Weights of a small GPT-style language model, trained from scratch on English Wikipedia: 5.09M parameters.
Each number is 128 + 24 x the weight over its row's rms, rounded and kept within 0 to 255. Layers, rows and columns count from 0. The size above them is the row's rms in percent of the matrix's.

# layer 8 MLP up, 768x192, rms 0.109, rows 354-425, columns 96-191
size [105  97 100 103 111  92  98  93  97 106 104 108  98 105  84  84 104  89  97  92  97  88  82 102 114 104 104  93  98 105  98 100 101 102  89  96 105  95  83 102  92 113 100 104  97  90  98  97 117  97  85 106  85  87  96 101  91 105 107 100 111 105 104  96 101 114 100  82 101  93  89  97]
[[164 111 167 130 134 116 106 132 146 150 131 151 182 156 101 132  96  85 146 119 129 142 126 112  93 142 163 107 132 113  78 146 133  71 122  98 175 159 144 111 104  78  77 150 121 154 133 164 125 154 108 113 120 181  91 116 132 170 109 123 126 114 135 146 135 107 178 108 154 124  84 117 151 122 144 146 140 105 106  75 125 121 135 163 127 128  49 134 143 110 127 158 162 113 142 121]
 [143 127 119 147 156 152 129 131 114 152 143  69  86 137 112 118 111  88  90 106 120 111  98 127 111 109 135 144 142 106 148 143 164 156 111 138 151  85 121 124 107 130 116 122 139  53 123 113 116 143 125 120 126 121 134 111  93 114  81 115 144 146 141 160 140 131 148 130 119 117 138 130 118 121  96 127 172 136 166 187 104 107 138 170 129 134 129 147 157 143 166 146 139 110 116 102]
 [122 149 115 122 113 142 141 156 103 114  99 127 113 133 139 133 143 113  96 115 124 138 115 165 130 140  89 113 185 125 148  94 163 160 166  98 131 117 123 140 108 112 116 153  96 139  99 213 119 144 128 125 101 110  97 105 134  99  92 132 170 104 136 112 163  46 112 107 155 128 141 125 118 113 151 133 118 137 140 118 128 104 124 129  92 111 121 123 158 167 172 152 149 170 125 108]
 [ 51  99 118 122 106 135 122 134 124 132 131 149 109 125 115 129 152 148 154 110 124 135 113 138 157 110  96 126 131 179 159 156 184 148 131 102  72 130 107 107 156 124 147 140  71 140 121 115 116 151 149 103 118 114 104 140 127 130 152 142 121 100 114 123 131 108 150 109 195 126 124 105 136 144 157 111 113 112 128 146 104 129 180 160  75 118 125 150 147 124 135 111 129 112 131 157]
 [145 129 126 127 136  99  84 109  81 117 104 136 125 129 136  87 105 110 123  99 142 163 151  93 160 180 112  95 131 105 154 125 145 113 141 150 119 122 115 105 152 112 116 133 128 111 146  84 100 142  90 162  77 143 192 149 129 121 148 119 112 138 118 147 131 123 170 125 106 124 123  89 120 131 138 162 142  92 133 127 118 123 119 152 110 139 107 139 124 128 158 124 157 155  89 114]
 [140 101  98 153 126 117 140 156  94 145 134  90 152 147 116 148 129 114 112 165  77 145 117 117  68 142 168 135 188 168 159  93 135 123 126 137 152 144 136  99 126 139  97  96  82 117 148 145 165 156 110 139 133 106 119 127 124  93 122 130 146  86 142 144 138  94 130 129 137 163 149 119 135 111  99 131 134  91 119 120 123  77 146 142 130 114 136 132 128 146  88  99 133 145 150 160]
 [106  85  86 127 115 115 115 146 152 144 108  97 132 142 119 134  91 120  87 106 128 100 108 168 109 172 147 178 149 146 105 139 121 132 123 114 127  71 162 127 130 167 122  92 123 102 130 143 107 100 151 101 141 122 139 110 118 118 186  85 132  87 178 140  97 139 114 108 150 151 104 154 128  78 142 142 183 102 123 152 112 155 120 138 145  94 129 115  88 105 145 134  87 125 135 147]
 [115 125 173 123 149 149 103  97 147 126 139  91  93 178 142 109  64 135 152  88 152 108 161 142 129 139 139 155 125 109 113 111  95  98 132 113 170  62 120 120  97 137 113 172 140  96  91 135 133 136 110 123 128 115 149 172  63 131 150 119 100 128 112 155 112 124 138 184 140 173 139 157 139 126 132 103 152  83 123 116 142 153 115 111 136 155 101 158 132 107 119 149 105 106 140  97]
 [ 73 120 109 175 133 130 126 129 143 125 105 134 138 146 135 119 114 115 108 138 116 143 129 123 134 126 142 117 180 122 176 122 131 178 107 128 133  44  83 113  89 156 107 122 100  87 155 126 122 140 121 127 115 108 101  83  98 110  98  97 130 181 126 115 134 131 129 158 114 108 111 130 140 137 144 146 139 114 118 151 119  64 111 137 141 161 135 141 147 157 124 145 123 158 120 119]
 [142  74 154  76 140  90 109 105 133 159 108 156 135 143 101  75 111 111 118 151 121 185 121 158 128 127 133 106 130 145 110 121 128 125 111 126 127 123 124 132  83 134 135  89 144 128 147 163  43  96 125 121 149 158 111 114 142 125 149 129 153 105 146 139 121 137 147  71 171 102 124 147 154 156 132 123 128 149 159 162 120  90 118 109 134 117 136 107 125 142 145 118 124 127 121 160]
 [135 114 175 146 123 146  85 148 143 140 121 125 158 122 117 108 101 127 159 101 111 121 147 119 129 122 186 113 125 201 105  97 124 120 136 115 106 135  88  95 126 132 115 162 121 136 139 179 106 101 144 145 107 117 134 146 113 137  69 138 132 146 151 105 178 127 112 149 118 113 135 115 134 124 119 149 137 113 112 134 141 140 127 118  77 175  80 130 172 166 144  90 114 135 122 102]
 [116 112 176 124 145 124 145 163 175 127  62 141  83 125 150 113 146 117 128 139 113 142 150 155  92 145 130  57 132 123 124 106 127 104 146 120 130 139 116 120 136 118  80 137 121 101 109 108 102 112  97 106 109 148 158 108 143 148 133 131 117 114 151 119 153  96 116 154 102 122 137 104 131 153 148  78 110 126 161 155 129 167 142 152 105 147 115 108 125 132  91 152  97 125 148 163]
 [116 116 172 110  98 108  84  93 106 145 118  94  99 141 136 190 145 124 149 128 133 115 180 112 104 116  98  88 149 122 120 126  97 128 137  82  97 141 147 144 138 139 130 131 118 108 130 136 138 135 139 182 124 102 152 160  88 159 154  89 150 132 117 179 132 112 114 112 141 131  79 130 159 121 107 114 136 100 117 101 123  99 117 137 149 136  58 106 165 145 129 170 173 140 139 129]
 [136 115 138 122 124 118 118  86 142 131  99 147  84 123 120 150 138 108 129 133 188 111 130 142 115 120 118 101 141 143 101 121 100 113 120 133 103 113 104 145 142 150  82 136 124 123 109 107 113 121 161 125  86 148 121 136 163  80 156  87 132 122 130 117 138 101 172 103 124 144 123 143 141 150 130 178 149 107 154 143 133 140 116 150 148 157  68 104 154 125 151 134 119 110 157 129]
 [147 101 111 164 136 113 146 133 155 139 121 137 104 126 127 142 133  86 188 133 115 111 127 127 132 115 165  89 143 125 108 146 177 103 137 153 110 171 109 111 154 132 136  93 143 106 126 172 146 139 135 143 143 168 140 100  87 110 165 127 156 173 128 141 133 125 137 122 139 113 132 150 110 133 140  88 110 111 162 157 116 126 135 145 148  98 150  94 172 140 161 130 132 125 101 124]
 [127 113 107 192 141 120  90 109 111 102 147 114 108 133 142 143 104  83 140 158 111 110  59 133 112 144 141 132 138 117 103 130  87 116 125 136  84 153 114 134 105 114 117  97 106 107 131 144 116  90 109 176 127 121 128  64  98  95 154 105 135 137 127 171 199 115 115 145 112 151 152 138 106 128 123 146 130  87 115 122  89 126 192 122 174  89 118 112 156 160 128 144 133 138 144 169]
 [187 104 114 112 141 112 164 145 114 112 140  73 132 142 118 103 132  87 114 163 130 171 103 140 133 144 125 140 119 157 125 110 178 135 124  86 129 129  96 133 114 154 114 147 114 146 161 150 124 105 146 108 112 111 110 153 153 128 123 109 206 113 133 150 146 129 108 139 126 127 140 152 100 129 140 137 175 145 123 171 121  98 168 135 120 111 118 167 153 101 108 126 105 122 132 151]
 [152 141 108 105 110  78 109 112 124 157 102 119 149 136 122 141 102 148 175 141 134 106 155 173 116  81 161 111 105  73 106 123 117 121  98 126 135 136 127 154 176 125 142 133 113 119 124 155 126 119 102 111 124 118 151  93  80 108 142 125 115 115 143 147 161 130 128 117 168 114  94 139 161 121  94 169  99 117 135 126  98 107 143 117  90 103  51 134 166 156 137 165 113  64 133 104]
 [140  95 103 105 138 119 151 103 129 146 152  93 144 148  96 130 124 101 113 153 152 113 168 147 168  71 119 125 156 113 142 119 112 117 153 119 135 132 159 122 119 132 123 118 123 143 109 166 160 134 155 103 121 117 130 137 126  97 119  90 116 102 140 146 178 100 111 160 171 133 121 107 113 118  89 100  94  74 153 129 109 156 118 152 153 123 110 170 154 103 134 147 158 117 123  76]
 [129  74 117 101 122 129  73 169 101 156 131 141 126 137 129 141 128  72 140 151 109 137 102  95 102 161 161 130 183 132 130 180 121 113 113 124  98 154 119 122 136 131 155 111  88 145 112 160 148 129 133 124 119 107 144 145 109 115 113 131 149 114 158 184 127 102 129 113 124 109 153 162 145 132 165  82 111 116 118 119  86 103 118 113 132  99 124 118 128 142 166 155 129  80 108 152]
 [131  91  72 148 111 107 119 119 111 126 151 112 144 135 180 125 142 117 114 181 114 122 125 133 154 115 145 154 152 132 151  92 117 154 181  79 141 148  91 110 128  97  87  85 118 131 160 174 133 141 126 151 114 123 137 117 126 100 143 136 139 102 156 160 137  91 144 127 157 120 173 164 128  90 116 123 159 116 143 104 114 157 148  99 111 105  94 115 154 126 159 124  75 101 150 112]
 [101 112 142 134  72 131 108 149 140 145 136 133 138 157  92 161 146 124 169  97 181 131 123 129 117 167 124 139 141 121 148 151 155 164 116  94 143 133 104 120  75 116 123 145 108 100  66 162 114 155 138 135 108 128 128 134 117 109  96 140 151 107 130 128 168 112 105 162 126 143 155 185 140 106 140 137 139 106 151 148  87  91 142  83 132 180 128  99 147 140 140 156 130 145 111 134]
 [ 98 136 128 173  84 117 156 116 147 128 149 138 120 177 102 159 132 150 120 135 125 118 141 134  92 130 120 117 112 122 154  76  73 134 113 169 136 122  89 159 124 152 120 153 113 141  94  88 113 147 138 177 107  95 156  89 110 125 132 140 144 158 146  76 146 123 115 122 122 103 164 119 152 105 105 137 123 143 125 124 132 113 130 114 166 106 140 101 130 103 145 131 141 130 164 125]
 [138 123 146 135 113 127 117 118 159 155 127 160 131 138 128 165  99 126  61 135 123 183 168 197  99 137 172 145 151 123 135 134 155 132 184 106 100 181  82 111  93 135 111 161 107 125  96 129 130  89 141 160  92 153 156 140 175 152 114 145 130 101 125 164 138 111  99 148 151 123 116  95 150  94 136  83 159  68 126 116 122 114  82 105 163 149 148 108 136 127 130 114 114  99 121 136]
 [112 116 147 123 156  99 138  96 130 155 108 148 131 167 162 129  91 109  77 102 146 109 117 143 111 159 150 136 146 109 138 168 163 102 159 106 135 152  43 138 136 148 110 159 134 143 103 106  79 103 123 175 138  99 108 109  55 117 124 136 119 190 146 107 129 135 146 101 127  68 124 122 148 109 129 130 121 140 158 181  95 155 134  92 153 146  87 131 101 121 146 127 130 119 145 101]
 [134  79 139 146 136  97 135 151  98 123 121 132 121 136 123 142 142 102 118 179 143 136 131 114 104 114  86 110 120  88 160 102 152 122 116 116 131 139 100 131 136 120 112 168 109 131  78 115 145 134 164 121 106 136 133 143 164 141 116  98 160 102 143 156 160 116 100 120  74 166 152 132 109 148 152 134 109 143 122 113 134 118 162  84 153  90  84 106 191 106 138 140 145  99  88 149]
 [141 145 169 103 149  79 140 139 145 144 124 153 131 137 121 142 101 101 100  86 134 117 134 115 142 165 170 115 128 156 118 154 125 117 124 124 107 129 136 100 154 153 120 148 141 121 115 148  91 141 147 139 107 126  98 140 146 154 120 121 130 140 126 101 127 117  78 119 108 116 174 111 144 106 106 145 133 119 127 166 100 124 149 138 114  97  79 116 126 139 132 102 185 112  95 125]
 [136 135 141  90 111 120  86 131 125 110 131 134 127 150 104 129 167 103 135 128 122 135 150 147  79 105 132 124 132  80 139 103 121 172 131 123 135 113 140  89 101 117  88  90 160  94 110 140 144 141 108 135 106 142 103 143 142 120 148 143 138  94 113 170 143 115 122 142 178 140 132 154 144  57  97 130 144 126 123 157 141 131 195 109 132 136 101 141 141 125 130 178 153 107 136 139]
 [111 141  83 105  99 124 116 107 136 176 120 143 108 142 121 132 117 146  88 151 112 120 160 110 101 160 124 134 174 137 131 132 135  74 128 122 110  96 118  89  83 154 123 141  60 126 132 120 173 117 113 108 121 142 140 120 133 147 137 144 125 127 136 131 140 122 110 101 148  98 132 144 135 134 112 173 144 164 122 106  82 114 136 123 133 195 127 129  98 120 127  90 133 122 107 143]
 [108  86 136 128 144 130  81 130 153 112 154 134 150 160 119 123 118  71 106  71 152 163 178 180 137 154 134 141 142 112 136 120 104  86 129 118 143 138 106 135 101 131 138 104 141 165 109 140 145 113  93 112 125  97 170 134 168 140 132 130 133 110 155 173 124 125 108 147  97 125 147 159 128 103 126 150 141  96 111 138 130  90 116  95 153 124 117 178 175 160  85 146 180 121 134 154]
 [113 131 138 175 126 128 140 134 119 145 117 162 167 155 118  97 104 122 133 148 151 172 111 128 131 147 122 123 141 149 138 135 176  95 145 158  80 133 157 105 104 113 143 109 128 131  94 160 119 136 108 120 130  83 108 122 140 125 102 118 167 130 118 121 104 134 125 124 163 135 104 143 153 129 140 134  96 141 125 136 204 149 126  93 150 150 112 153  93 176 153 135  82 101  43 134]
 [ 63 134 139 155 123 144 121 106 127 144 114 110 140 122 104 120 117 133 106 138 100 134 116 132 115 155 170 125 164 176 162 123 133 119 111 119 149 155 141 132 142 117  71 117 178 132 132 187  59 125 115 134  90 134 136 101 141 109 164 124 104 156 123 101 130 121 133  92 140  88 111 143 133 145 106 154 130  94 115 120 124  90  96 176 128 134 130 138 119 168 124 104  97 130  92 127]
 [141 150 192 120 113 120 114 104 146 139 135 150 108 113 130 134 111 130  79  90 119 142 194 173  98 166 148 114 113 115 115 117 140 118 185 126 140 114 134 105 134 150 137  99 151 140 128 151 174 128 152 139 130 119 115 170 121 149 125 130 131 143 143 117 144 126 111 127 168 157 107 117 186 117 114 124 127 114  90 132 111 106 142  83  93 169 113 136 173  95 128 146 151 143 130  97]
 [ 73 128 141  93 154 104 166 115 101 122 121 130 124 126  95 141 145  79 131 160 121 145 140 131  88 174 165 149 143 168 124 169 136  82 130 113 161 127 145 120 101 126 128  92 105 100 123 162  89 124 111 101 135 110 118 128  86 107 111 133 151  81 163 132 148 137 135 119 130 125 113 145 133  99 129  90  95 116 155 114  77 109 174 118 146 124 133 135  96 116 123 127 140 126 143 186]
 [136 121 129 131 125 136 128 135 111 101 117 128 117 130  80 157 113 134  84 144 121 112 117 134  81 193 151 139 154 172 172  92 106 142 118 147 104 115 141 119 140 140 108 155 112 118 147 129 148 124 116 171 143 123 127 126 108  75 119 123 125 121 152 116 152 132 177 121 140 123 171 128 143 131  62 101 135 140 121 144 103 141 165  89 155 177 123 116 101 130 120 111 135 116 132 108]
 [192 111 103 111 135  98  99 155 124 105 161 125 123 141 154 139  99 110 133 154 131 130  89 136 146 131 119 132 124 177 130 122 149  86 117  93 109 111 142 114 131 127 116 144  38 131 125 167 138 165 113  97 117 110  78  76 119 130 176 151 115 134 150 164 140 105 152 142 161 109 126 155 149 150 110 133 165  92 137 132 126  93 164 139 147 125 116 121 108 127 120 141 125 160  89 132]
 [ 81  84 126 151  92 135 123 143 138 164 121 129 125 164 140 133  99 138 156 151  86 175 130 101  87 109 141 127 143 176 136 127 140 100 140  98 175 117 151  90 145 132 147 110 123 147 129 134 118 116  91 100  83 143 112  90 130 112 136  80 141 126 119 155 146 132  92 145 156 128 166 130 129 114 137 114 106 139 117 144 113 137 130 154 110 103 129 143 151 139 126 112 119  99 135 123]
 [104  77 162 157 123 132 127 148 134 129 125 132 136 149  72 131 141 121 141 131 174 114 125 131  97 169 188  98 114 152 169 110 120 105 156 104 128 129 107 144  79  94 171 170  73 109  87 152 136 125 135 111 124 124 115 145 136 150 104 113 112 167 158 123 128 108 139 141 106 150 159 128 149 110 127 123  92 128 116 136  94 116 135 114 164 132  94 124 128 112 142 171 140 148  39 124]
 [107 107 100 130 107 139 119 120  90 120 127 151 112 138 150 128  92 133  73 124 116 129 114 120 148 186 120 115 117 157 141 145 125 110 164 152 126 161 123 127 141 130  76 122  86 140 136 142 128 120 108 145 148 104 135  80 119 109 138 152 166  91 126 154  98 124 150 152 163 117 160 161 135 129 119 125 131 128 116 133 141 145 117 139 120 135 154 183 197  81 139 104  41  79 115 108]
 [ 59  98 120 115 129 121 160  96 132 124 162 141 106 144 128 114 132 130 145 141 116 127 166 125 121 103 163 137 119 148 160 109 154  99 122 104 102 161 103 104 113 121 137 158 136 134  87 113 131 141 131 144 119 121 152  91  93 116  91 101 168 173 134 135 152 115 122 136 109 135 102 147 139 126 135 165 102 114 177 131 155  66 142 138 134  80  97 150 103 146  96 101  99 119 117 115]
 [155 144 101 127 128 135 122 145 135 143  84 139 126 128 137 166 137 125  74  87 134 137  98 143 119 142 121 102 153 132 143 115 138  88 155 117  82  91 162 102 109 138 124 137 140 128 125 156 100 130 127 104 130 144 123 146 130  87 144 131 128 145 110 110 133 112 128 103 162 212 127 127 112 108  67 142  96 136 128 104 123 155 122 135 117 171 104 136 162 101 152 100 160  77 135  84]
 [118 122 159 102 121  75  77 100 147 145 124  94 109 144 126 102 133 110 127 127 132 117 128 130 146 117 150  71 139 153  96 136 126  92 159 108 139 119 105 105 112 107 103 127 116  99 143 127 157 122 158 150 138 122 170 167 134 141  95 120 100 125 102 116 104  85 129 143 115 107 123 166 125 151  84 175 144 128 192  99 145  95  94  98 140 133 148 119 143 108 166 119  92 101 119  99]
 [141 118 154 129 115 136 127 147 165 147  97  97 115 116 110 144 145 138 112  89 109 145 142 148  93 130 135 140 126 148 111 132 135 105 137 139 166  88 118  66  97 200 100 135  92 118 110 155 117 146 166 137 106 110 149 100 148 123 113 143 153  99 178 149 123 118 125 141 168 164 146 158  94 149  99 169 129 108 108 151 126  52  88 174 144 140 147 111 114 141 157 147 170 109 106 158]
 [ 73 121  98 141  87 126 151 147  94 143 128 145 144 136 129 124  98 112 124 138 144 162 159 199 135 193 116 102 132 109 139 110 152 117 144  93 130 144 137 108 143 143 110 127 106 110 140 119  88 124 113 122 168 139  98 141 146 116 147 133 143 158 117 129 137  83 121 122 134 128 146 154 120 122 110 112 208 101 153 127 120  91 169 118  87 123 107  98 110 133 156 119 156 146 128 147]
 [142  66 176  61 146 112 107 153  90 144 103 134 142 141  76  89  99 138 106 132 139 145 161 100 163 144 102 117 123 161 123 180 162 115 117 137 145 117 102 134 106  95 143 112 140 110 122 132 109 146 129  91 128 152 108 151 118 146 150 105 123 119 150 139 143 143 201 129 145 112 144 164 141 147 119 157 123 121 150 140 148 148 140 171 129 117 129 163 166 134 126 125  86 105  97 133]
 [ 97 123 149 154 136 119 117 153 100 160 119 105 111 118 116 135 164 109 132 102 117 145  86 130  99 121 130  88 182 109 135 140 125 106 132 128 148 107 160 145 108 116  76 159 147  63 147 144 120 140 126 178 160  81 136 148 143 137 100 127 134 185 135 110 120 135 140 130 135 127 139 121 124  98 117 166 145 127 106 138 168 123 170 104 109 133 162 123 137 155  93  97 106 129  79 129]
 [124 104 133 145 119 130 109 151 144 112 124 158 119 139 111  81 122 134 121 149 126 139 114 146 151  76 118 134 143 134 147 123 110 100 120 111 110 159 107 155 137 138 147 137 130 122  96  66  89 127 109 151 140 136 166  88  94 129 123  90 153 144 108 140 158 130  76 102 119  79 160 131 122  82 123 156  96 139 144 123 128 125 122 115 108  90 118 132 146 132 111 149 107 147 127 120]
 [115 144 133 124  90 107 158 124 147 119  88 122 124 152 124 108 120 123  98 133 159 188 183 134 159 121 144  96 141 147 135 106 151  97 144 136 143 140 161 101  78 134 137  79 142 147 152 151 162 109  84 110 116  98 127  80 150 104 100  94 155 153 120 116 133 128 123 136 139 112 150 150 147 114 140 125  96 118 125 155 128 147 100 113 123 127 155 119 123 102 140 100  89 132 131 130]
 [115 128 133 134  69 112 167 154 133 131  85 132 141 147 143 128  99 115  87 162 169 128 124 115 107 104 166 105 137 113 128 130  93 119 127 142 103 143 152  93 131 184 128 136 124 152 147 137 101 121  88 138 135 115 125 157 116 136 153 161 184 138 147 146 121 101 174  98  99 116 132 143 155 120  80 143 140  98 146 140 133 138 101 149 108 140 151 106 125 121 116 167 151  96  98 104]
 [159 107 156 177 142 141 111 151 121 122 140 152 125 136 146 118  89  97 143 111 153 139  95 132 132 119 146 131 121 144 131 186 114 111 144 104 111 147 173 134 110 124  41 141 127 104 130 101 112 155 135 100 157 137 151 129 119 128 130  77 129 147 114 153 160 117 150 105  84 142 134 143 151 139 157  80 185 136 160 141 119 123 150 158 130 129 101 107 152 140 122 120 102 139 132 125]
 [126 104 108 117 127 102 162 102 117 102 167 142 177 143  97 155  89 146 133 148 107 107 107 135 104 136 106 137 128 180 154 137 110 169 149 116 141 140 174 134 131 154 117 123 127 114 142 118  84 144  66 140 108  84 122 109 120  97 120  80 114 150 132 112 158 118 126 137 152 169 119 136 110  95 118 110 129 159 144 124 131 112 158 137 138 132  83 114 103  97 115  79 150 154 123 131]
 [111 170 142  95 103 108 164  83 150 100 105 149 145 156 116 144  86 125 136 122 124  96 114 107 128 146 126 132 135 146 136 111 120  92 136  89  91 106 138 126 132 127 142 118 151 149 133 173 134 110  73 152 104 183 147 117 100 118 119 146 141 127 116 100 121  99 144 149 124 130 114 132 149  82 134 161 122 136 125 204 127 121 134 128 104 100 109 133 124 156  98  86 122 106 148 131]
 [141  98  82 128 107 116 116 128 165 147 112 151 111 124  85 156  85 111 131 195  64 132 156 141 131 120 151 132 123 132 140 131 110  98 155 141 166 164 128  85 115 142 118 143 131 116 144 117 135 151 119 126 123 147 148 107 106  94 140 104 153  95 161 132 157 119 116 138 136 152 152 127 120  98  72 128 160  95 130 118 162 116 146 134 141 136 110 134 156  87  97 114 125 165 124 121]
 [142 177 121 111 130 142 130 132 122 117  98 125 143 122 121 128 109 105 159 116 153 146 138 136 137  99 167 149 136 115 125 108 141 102 158 129 113 125 155 129 141 127  99 134  95 100 125 122 146 142 109 130 123 117 153 117 114 115 192 135 189 120 121 176 127 112 139 113 139 130 107 144 117  90 156 101 107 118 148 173  75 116 184 143 139 141 121 109 125 107 155 124 112 121 110 133]
 [127 121 117 149 151 105 130 105 129 158 107  95  90 127 106 137 171  56 122 157  76 125 137 139 134 128 118 142 183 165 142 149  99  75 138 113 124 108 129 101 114 170 155 125 108 139 130 176 125 106 146 129 101 128 157  93 150 136 132  95 168  97 155 131  91 105 154 119 143 136 175 138 109  82 151 134 172 107 154 133 156 128 182 132 162 111 130 126 108 137 107 187 115 150 131 111]
 [105 125 141 103 120 145  83 143 138 148 122  83 127 158 124  90 140 107  90  96 168 165 136  89 125 127 143 144  95 142 163 143 134 123 132 125 114 107 106  50 169 120 120 130 147 116 158 137 140 133 108 146 108 176 164 144 178  59 123  99 135 130 110 101 131 123 157 144 145 100 149 136 113 114 146 135 106 140  89 168 108 133 113 109 140 132  96 132  78  85 166 116 132 145 126 162]
 [150 141 143 175 135 121 125 113 168 103 130 150 140 123 117 152  84 107  98 102 199 132 157 144 113 190 127 132 170 162 201 127 140 117 150 135 175 132 127 134 175 111 101 109 126 120 115 144 101 141 108 141 155 131  89 138 150 140 146 104 138 111 175 133 134 112 142 133  99 157 110 124 113  81 169 151 140  97 130 142 101 116 175  97 108 140 114  98 133 135  95 110 137 124 108 109]
 [161 138 123 151 139 136 124  83  99 126 139 106 135 147 126 101 141  51 119  86  95 149 148 186 121 116 144 142 145 161 104 121 129 114 164 108 124 121 106 144  86 164 133 151 138 117 113 126 134 139  82 118 114 140 158 142 149  63  86 148 126 127 134 161 112 122 166 130 107  88 134 120 111 109 118 173 157 162 165 137  66 164 119 106 136 125 146 140  94 119 152 151 128 152 132 103]
 [125 142 131 109 155 144 110 140 204 157 136 134 129 188  70 153 124 115 100 138 140 149 115 152  43 121 125  99 135 181 140 134 158 133 145 122 118 131 125  96  95 167 135  79 124 147 118 122 125 121 112  97 108 148 151 120 137 141 144 113 139 140 100 145 115 129 112 145 111 101 158 125 140 151 119 138 142 130 112 101 112  87  96 126  85 165 122 143 104 154 112 118 114 110 128 138]
 [107 120 114 126 136 128 124 148 131 121 116  86 104 131 138 115 106  96 125 110 110 101 112 114 145 130  91 139 155 206 163 197 104 141 163 148 125 133 104  71 125 146 122  94 108 104 143 102 152 133 135 115  85 176 117 147  87 107 152  96 124 121 152 100 144 107 130 164  91 135 128 140 121 135 127 137 118 152 130 125 100 163 132 177 142 142 121 136 123 131 115 124 132 128 129 114]
 [122 155 135 166 102 122  94 121 135 166 116 146 120 143 128 147  84 102 128 133 136 156 179 111  86 137 103 126 120 109 139 120 131 101 157  79 107  93 119 108 128 156 133 153 134 122 138 136 145 127 118 154 115 151 128 124 134 116 146 127 125 150 138 129 144 133 127 120  70  96 105 110 112  57 105  98 103 125 117  99 100 129 146 112 119 122 121 155  86 112 138 120 180 138 117 226]
 [ 89  79 123 125 142 137 144 197 136 111 107 136 143 125 106 147 131 115 107 116 151 113 135 161 115 117 120 113 153 101 136 119 159 110 144 130 126 125  95 137 129 131 151 124 131  98 131 107 111 149 144 150 106 142 147  96 122 137 190 112 181 163 160 134 124 113 117  97 180 147 197 130 134 107 126 119 125 109 126 139 107 140 132  82 129 124 138 146 145 140 176 109 105 120  76 137]
 [144  95 164  82 143  95 114 112 152 145 111 127 169 128  63 142 134 112 133 148 112 139 113 123 107 109 140 111 132 134 115 185 174 133 120 128 100 151 114 138 114 109  96 152  85 109  83 102 138 166 133 125 119 117 145 139 163 114 110 116 195 131 149 150 116  99 134 143 121 137 150 165 115 100  94 117 101 120 145 115 135  81 102 133 113 102 162 149 110 168 140 142 153 128 131 172]
 [ 86 115 116  75 138 138 136 109 147 163 154  97 127 194 105 140 147 133 124 157 124 168 142 126  93 125 140 152 152 137 193 151 155  73 152 133 131 144 136 103 149 121 143 114 125  93 127 121  96 106 124 101 140 138 120 143 113 111  94  77 102 116 131 138 140 104 109  85 158 179 109 114 136  91  93 161 154  69 153 146  50 120 100  93 145 134 175 128 133 123 138  92 114 108 145 168]
 [148 108  96 157 107 116 123 162 152 175 113 128  72 153 119 133 133 101  88  88 115 173 138 152 140 137 112 134 160  89 135  80 115 129 137 133 150 165 136 100  92 147 109  77 133 124 139 154  82 132  99 118 107 131 139 116 118 142 122  85 142 185 122 181 132 122  98 166 132 131 136 145 170 106 129 118  86 110 112 140 151 130 164 131  64 117 152 143 100 142 107 117 112 127 120 189]
 [147 145 135 126 103 130 134 145 182 151  96 149 114 139 144 111 150 126 142 103 112 148 165 159 115 148 168 147 135 105 138 134 128 129 182 131  73 153 108 140  67 106 118 182 105 108  90 140 154 113 108  83 110 110 116 124 149 122  96 106 146 120 105 133 149 140 104 109 159 157  83 117 132 114 116 135 156 131 132 123 128 139 180 144 149 145 114 188 116 124 111 129 120  97  54 127]
 [145 148 122 143 142 133  80 135 136 143 111 120  99 129 123 148  81  91 115 122 112 185 155 121 134 130 138 114 141 150 123 134 155 135 127 106 109  77 101 120 157 120 145 141 131 152 145 143 126 108 132 126  92 177 144  97 105 102 165 126 142 145 131 162 192 127 113 138 151 102 146 136 113 109 125 143 111 134 168 103 124 119 130 109 137  99 111 174 167 105 157 126 133 135 196 134]
 [121  97 136 104 112 118 146 151 122 119 100  94 120 133  69 114 131 119 153 116 142 160 146  99 120 123 205 125 117 148 128 111 108 181 122 135 144 109 170 110 132 134 147 125 102  86 125 112  92 147 119 126 118 142 158 164 117  88 165 124 140 111 158 143 127 124 158 174 138 149 133 163 129 145 128 157 118 153  96 101 119 139 141  75 137 141 117 142 138 138 103 155 146  69 136  85]
 [130 126 140 106 151  98 137 130  97 109 141 166 115 130 147 142 121 118 135 111 123 186  82 157 132 151 134 129 149 102 131 112 144 124 124  91 144 108 120 102 114 119 124 162 126 145  96 126  72 127  65 118 155 162 115 123 130  93 171 136 143 120 155 120 137  86 140 157 108 110 116 135 133 108 122 113 117 139 164 162 148 119 137 147 109 140 110 108  96 164 164 110 169 164  81 135]
 [121 120 144 113 113 134  65 119 174 159 136  85 128 144 112 153 137 128 171 160 162 153 101  98 145 132 127 144 108 123 107 112 117 140 129 109 120 101 156  91 100 143 162 113  74 108 107 167  96 126 130 129  96 153 127 157 155 144 100 127 150 123 107 141 166  99 110 151 153 101 102 163 152 156 120 102 156 153 138 101 124  99 126 115 155 150 121 133 117 152 153 136  90 101 108 136]
 [149 135 157 131 120 100 151 155 143 160 121 144 133 133 105 110 147 137 138 105 122 103 113 143  82 155  95 137 132 131 115 136 116  98 155 103 123 139 137  92 141 104  93 190 156  84  70 116  97 128 145 175 118 121 143 144 142 121 123 113 109 100 102 123 160 139 149 119  77 175 169 128 134 140 115 153 111 124 100 155 134 121 127  89 125 143 119 114 111  90 107 153 150 111 113 146]
 [127  94 135 110 109 114 155 126 180 135 120 150 145 145 110  95 163  96  96 111  94 111 114 124  99 111 130  95 103 144 162 124 138 111 159 122 157 126 154 138 121 137  85 139 103 131 124  92 118 142 121 129 126  93 139 127 112 137 134 115 113 132 140 166 170 133 124 122 134 126 151 153 133 157 108 124 100  96 105 140 120 122 134 118 110 146  86 162  91 182 120 132 143 157 123 182]]